Part of a small language model's weights.
Size: 9 layers, width 192, 6 heads of 32, MLP 768 tanh GELU, vocabulary 4096, 4.99M parameters.
Training: a variant of Adam for these matrices, 9021 steps.
Each number is 200 + 20 x the weight over its row's rms, rounded and kept within 0 to 999. Layers, rows and columns count from 0. The size before them is the row's rms in percent of the matrix's.

# down: layer 5 MLP down (transposed), 768x192, rms 0.104, rows 669-693, columns 64-127
# up: layer 5 MLP up, 768x192, rms 0.109, rows 670-693, columns 64-127
down669,099,205,176,215,206,223,184,171,186,212,180,166,226,204,197,223,212,218,187,221,218,193,208,211,215,200,216,216,213,193,199,193,195,181,223,234,202,172,227,231,154,233,213,179,191,184,263,219,217,216,188,200,177,196,184,170,195,202,172,185,202,231,191,217,201
up670,099,186,195,216,180,190,214,213,229,201,191,215,231,199,185,182,197,182,146,186,206,205,166,196,157,193,230,234,222,248,170,200,213,180,232,189,204,188,176,206,210,198,213,190,209,215,207,218,252,182,200,218,209,193,195,224,194,183,198,208,198,180,193,209,193
down670,102,208,202,211,214,182,193,196,220,166,213,190,193,224,198,199,221,201,187,179,205,177,177,179,212,227,207,212,183,205,183,195,161,204,195,223,179,213,217,235,204,231,191,198,223,223,183,216,191,209,191,225,228,198,218,196,207,207,236,191,205,231,194,188,190
up671,073,215,191,205,163,193,184,197,181,200,169,207,207,240,218,190,200,211,233,203,199,183,186,214,185,172,247,212,185,201,207,238,199,201,218,208,217,171,156,184,208,216,189,202,204,170,191,224,198,183,201,229,234,200,180,195,216,227,189,170,204,167,203,202,207
down671,076,213,191,229,188,183,194,215,224,189,208,190,180,184,220,191,189,226,186,173,159,215,215,175,191,210,170,198,216,185,190,183,199,213,174,194,237,218,182,209,198,185,232,211,184,187,257,200,189,218,184,192,220,198,200,216,163,213,202,236,174,178,208,212,237
up672,080,223,226,191,193,210,224,225,211,189,186,204,213,169,195,185,216,191,170,215,190,204,184,215,162,236,193,232,199,167,200,202,238,190,167,181,208,233,206,175,196,179,217,173,189,179,198,208,178,189,207,225,218,210,188,187,219,207,243,206,171,215,201,200,212
down672,085,203,224,233,181,185,213,211,178,192,212,209,213,188,176,206,187,189,186,198,224,203,216,162,219,208,182,196,179,175,191,217,231,202,190,223,192,187,225,254,252,198,192,194,209,182,236,167,202,196,193,193,183,171,243,221,177,195,223,201,211,156,205,208,179
up673,092,226,219,179,146,189,189,228,214,213,204,215,180,200,210,159,193,225,222,227,187,215,187,215,180,198,202,199,218,151,207,208,214,202,215,192,244,202,201,174,230,170,194,174,205,202,204,169,218,213,184,230,187,186,177,192,209,234,219,177,183,209,201,201,219
down673,094,193,189,216,236,195,208,219,193,211,210,192,196,210,222,218,225,207,199,159,197,194,224,191,213,173,219,203,191,210,186,213,186,221,206,211,141,202,204,179,215,234,217,280,188,208,248,219,176,182,170,206,187,201,187,209,213,207,182,210,213,214,177,223,200
up674,128,195,213,200,228,218,183,207,196,191,231,197,178,224,193,186,200,210,196,212,174,166,176,201,184,198,196,230,216,199,203,186,220,213,208,182,212,222,232,190,201,196,201,189,218,224,184,180,195,204,193,202,201,200,181,198,180,206,223,220,213,248,215,221,224
down674,126,211,189,242,216,208,141,225,212,176,204,203,193,216,221,208,202,209,208,191,227,169,218,214,190,202,223,196,199,189,184,202,183,238,202,188,181,199,191,204,226,208,177,211,195,196,184,226,199,202,215,197,161,185,181,211,191,182,172,185,227,177,187,211,161
up675,093,202,201,198,176,180,185,201,230,220,168,225,200,192,225,183,211,205,228,177,185,193,179,192,185,212,199,213,164,196,184,197,190,175,250,222,234,192,207,161,220,197,208,231,183,179,172,202,219,225,217,211,191,173,171,238,193,188,190,175,204,186,215,212,184
down675,111,183,258,200,216,173,210,190,207,217,191,253,195,176,212,205,219,183,192,230,175,202,189,180,166,196,219,186,177,219,234,192,218,160,208,227,186,231,234,233,179,181,228,201,202,186,220,185,215,190,197,188,184,208,189,218,166,197,204,202,172,192,197,171,171
up676,100,217,234,221,221,230,236,194,176,196,213,183,173,161,215,185,207,193,215,239,215,169,204,173,197,190,207,225,189,179,172,189,197,216,182,232,188,181,170,192,214,184,187,189,218,172,206,215,219,202,199,226,185,201,204,179,174,184,210,188,212,257,201,214,208
down676,095,197,180,213,192,215,207,211,225,180,235,158,198,211,195,209,197,215,204,193,222,195,203,232,167,221,176,190,219,170,205,193,174,188,171,198,197,196,220,193,218,227,209,199,216,225,167,172,217,180,217,210,200,195,237,227,173,215,227,184,174,201,178,241,222
up677,099,236,193,190,143,211,195,237,176,182,197,260,237,166,204,208,185,174,207,173,215,202,239,207,205,217,242,234,160,206,205,177,235,190,212,147,203,193,177,206,215,187,201,228,187,190,199,228,193,173,201,192,177,208,172,196,247,215,194,220,182,170,175,217,200
down677,095,215,169,197,190,189,196,185,228,221,180,144,208,227,197,175,230,209,223,233,214,163,166,209,211,210,185,201,222,221,238,218,177,197,219,233,211,190,226,203,183,190,202,194,178,206,192,170,216,230,200,196,200,235,192,173,201,190,217,164,208,227,212,184,176
up678,116,217,222,219,186,196,199,201,202,217,206,222,206,184,200,186,177,175,220,225,228,229,210,202,192,213,216,222,144,173,213,164,207,159,186,185,233,228,180,186,215,207,206,192,207,180,182,211,212,219,215,221,205,201,178,206,220,181,201,161,200,187,207,220,179
down678,128,195,189,202,198,241,219,172,191,206,213,196,225,206,180,209,202,188,187,223,188,171,181,190,202,173,228,206,175,156,200,228,190,173,172,146,210,219,173,229,221,201,187,192,193,193,207,186,209,188,220,189,225,206,214,190,208,224,227,184,192,229,189,238,158
up679,099,181,199,194,198,209,189,172,196,165,194,190,185,170,205,198,180,185,233,198,231,169,201,228,199,230,257,220,225,221,188,193,216,176,222,180,202,184,216,200,192,182,174,221,200,183,198,199,227,239,192,196,184,199,183,237,198,185,192,161,179,245,204,229,173
down679,102,194,184,202,212,216,193,184,188,207,207,215,202,194,220,179,226,235,193,186,193,200,191,185,205,167,210,189,200,259,212,252,183,216,242,215,198,173,144,223,212,220,210,211,211,174,187,211,200,154,194,192,197,185,199,177,230,218,247,242,215,210,221,207,219
up680,098,233,226,207,216,244,189,217,182,224,201,172,191,205,206,180,184,147,223,208,207,205,183,210,184,219,260,211,200,227,208,213,218,200,234,221,208,177,188,186,202,191,193,208,238,186,202,217,194,229,195,184,219,204,134,170,214,224,235,197,177,213,181,192,212
down680,108,188,219,206,214,205,166,208,223,200,208,215,203,198,172,182,178,226,209,180,183,213,241,192,209,209,177,190,205,196,143,195,221,208,208,156,210,213,231,211,201,188,191,188,227,198,150,175,192,211,216,214,165,197,219,201,196,192,161,176,193,182,189,176,188
up681,080,239,192,224,214,173,200,157,203,185,205,212,200,214,196,222,188,177,217,187,188,129,213,197,207,210,219,252,202,212,183,218,205,175,185,198,166,234,171,192,191,204,171,201,185,222,195,221,181,161,195,219,215,227,195,229,174,220,199,220,163,215,198,192,182
down681,093,214,204,224,186,192,204,175,203,220,196,210,215,205,214,164,202,195,165,167,190,218,206,172,193,204,167,213,189,191,200,194,210,241,171,191,187,233,183,201,216,230,241,217,184,213,208,211,210,197,209,174,204,187,220,196,207,204,206,203,217,204,191,198,204
up682,081,227,231,196,205,195,180,221,222,193,241,230,197,212,200,200,205,198,219,176,185,206,173,218,182,197,202,206,189,192,176,202,236,214,200,170,223,239,197,189,235,209,218,179,221,213,187,193,193,186,172,210,187,215,202,239,174,190,196,205,188,224,208,168,199
down682,085,210,208,227,200,205,216,188,214,205,175,158,227,180,204,181,191,183,204,168,229,199,211,174,207,202,165,194,187,187,185,195,202,192,208,192,157,244,176,196,223,213,198,195,192,174,192,207,225,214,233,172,199,246,192,188,169,197,195,189,214,174,218,199,226
up683,099,212,185,228,184,197,219,217,199,188,179,219,238,177,209,216,221,168,223,230,182,204,196,209,192,204,197,179,177,169,211,206,247,204,196,206,231,237,173,179,209,181,201,198,211,165,204,208,162,217,197,156,204,189,173,213,207,165,227,185,188,191,170,215,234
down683,096,179,194,192,232,187,217,204,217,172,213,227,186,218,184,201,171,214,183,205,211,202,222,213,223,167,206,199,211,199,179,193,250,228,227,167,192,203,234,210,214,219,198,174,221,172,184,225,204,152,244,192,210,206,236,188,209,186,196,197,222,157,186,208,210
up684,104,224,208,166,215,208,156,208,225,243,222,206,180,190,215,199,183,176,203,227,174,188,166,180,201,207,228,199,207,194,228,204,207,209,223,205,218,214,204,189,231,173,192,171,211,202,189,151,188,223,226,226,167,192,175,191,181,198,204,193,196,244,195,228,181
down684,097,227,202,207,261,216,215,209,208,202,183,195,178,218,206,248,213,212,201,180,238,169,202,194,197,239,169,206,188,215,170,221,199,210,204,211,225,191,183,218,212,172,167,173,180,172,231,217,173,202,192,213,216,226,202,195,183,167,208,179,207,202,193,198,222
up685,101,211,185,177,210,197,171,213,220,196,221,230,193,199,206,177,200,215,186,198,196,229,203,181,182,217,225,215,207,217,179,222,216,192,210,220,223,205,191,200,238,202,230,211,241,192,184,185,211,165,180,162,217,179,206,209,214,184,200,143,196,205,197,205,183
down685,103,205,238,231,175,217,179,160,201,209,174,196,238,188,200,175,180,199,189,175,223,187,190,140,209,206,174,180,177,185,203,177,209,217,191,177,223,228,193,189,197,205,193,206,191,206,174,222,192,223,193,169,193,174,204,196,238,230,194,233,186,203,202,198,231
up686,086,181,231,172,167,191,177,227,233,179,188,237,176,203,220,156,196,184,188,245,180,200,214,203,226,201,214,212,196,213,194,223,228,190,195,188,223,206,179,196,226,205,199,203,211,216,177,170,224,189,170,175,192,219,204,200,196,202,228,193,165,200,204,213,199
down686,092,213,185,218,228,194,235,211,188,191,208,204,195,182,221,219,193,240,201,181,197,197,232,194,211,218,191,198,179,196,210,201,163,269,213,229,208,214,181,204,187,206,183,219,186,172,192,207,183,179,238,218,207,159,203,235,215,200,160,190,202,207,210,216,195
up687,091,234,238,217,180,221,184,200,150,180,209,199,182,194,214,204,203,228,192,220,154,171,198,165,171,251,221,218,201,200,206,231,202,184,252,221,194,205,168,205,196,195,200,204,205,179,210,237,222,177,229,205,200,206,186,190,211,203,251,163,172,211,194,171,173
down687,083,185,204,183,153,187,221,198,227,204,219,214,249,245,187,212,232,201,211,231,242,210,216,216,225,206,195,184,195,218,222,195,211,184,170,196,195,181,212,194,169,211,182,191,167,179,173,211,190,200,202,171,234,202,197,170,207,192,194,222,230,186,167,186,185
up688,097,204,185,195,196,191,186,246,168,220,200,233,181,169,231,184,191,203,228,185,189,201,224,189,186,203,195,231,163,209,188,175,198,190,241,170,190,207,211,203,195,194,188,193,194,184,194,203,201,160,210,207,168,214,201,171,217,182,228,197,199,230,212,193,195
down688,090,191,172,155,206,173,182,181,195,178,171,210,212,212,177,190,215,174,186,173,195,206,223,190,204,199,173,166,203,176,194,204,189,168,198,217,196,202,177,193,205,205,223,238,232,186,182,180,197,230,180,230,232,179,194,248,200,208,216,191,202,202,205,229,235
up689,086,205,174,188,215,184,182,187,213,191,167,174,197,187,223,158,197,189,171,188,215,196,204,188,210,197,178,226,199,224,196,207,197,194,189,189,202,198,224,194,239,202,196,194,195,197,161,173,195,221,192,201,193,194,223,218,205,219,183,215,214,159,209,227,200
down689,092,193,194,192,174,204,215,172,170,169,218,172,204,197,196,214,209,171,222,167,209,187,178,197,184,204,184,192,190,212,181,224,206,184,195,215,173,237,193,186,202,205,223,191,216,228,255,198,206,189,209,202,202,192,207,188,199,227,199,176,195,185,208,162,200
up690,106,196,191,229,171,177,206,194,208,185,191,198,204,217,240,235,185,246,221,201,212,204,140,210,194,210,233,217,194,166,184,182,196,170,227,230,218,194,207,190,190,163,193,222,183,200,196,225,204,209,185,214,185,187,193,245,193,172,167,169,205,188,221,254,209
down690,093,230,184,181,182,191,172,221,201,247,173,189,202,225,210,182,161,208,213,223,177,235,210,205,186,192,172,187,193,183,208,219,200,214,227,184,193,216,188,196,206,225,189,181,182,193,184,203,206,182,205,204,205,179,190,175,209,225,233,189,234,206,198,201,213
up691,102,182,195,201,206,224,182,198,185,207,232,212,222,227,224,227,213,164,230,155,251,142,201,209,206,230,219,217,206,194,223,200,208,159,191,179,225,226,221,187,201,182,207,213,186,188,184,187,195,219,180,181,199,204,159,232,177,236,191,215,189,181,174,201,175
down691,093,204,218,182,211,206,190,180,217,204,225,200,227,198,199,187,186,193,193,191,168,203,192,173,189,192,185,185,189,208,231,221,222,205,201,201,198,191,192,204,198,205,209,205,200,203,230,173,226,195,235,181,177,194,236,169,210,223,222,190,192,199,196,178,205
up692,118,225,195,205,195,206,213,209,161,222,209,206,170,199,196,205,207,199,202,180,186,187,199,200,214,206,187,206,176,171,228,204,195,197,207,142,216,215,234,190,216,171,200,181,243,168,178,178,210,222,210,156,215,194,168,215,206,211,190,203,216,214,192,190,210
down692,113,187,184,190,190,156,207,183,196,185,171,195,220,190,194,213,195,174,203,180,184,250,191,177,202,212,189,216,234,178,178,173,227,180,207,180,193,210,208,192,227,189,180,184,207,205,190,209,202,218,176,214,225,183,236,197,218,173,190,166,173,185,174,252,243
up693,112,198,180,210,214,204,181,226,208,240,227,168,188,191,223,182,202,195,184,202,224,224,242,196,185,198,195,197,233,183,201,202,186,218,205,227,204,240,241,185,212,204,220,193,183,170,185,193,200,213,217,218,234,165,192,208,185,221,175,232,208,165,191,203,175
down693,106,188,167,194,178,203,220,212,164,197,175,178,202,195,221,190,201,197,197,171,231,235,184,200,183,188,186,224,217,200,175,193,214,218,200,201,225,211,185,185,193,208,174,198,195,169,176,247,193,191,212,185,194,194,221,191,177,231,198,201,191,195,195,193,220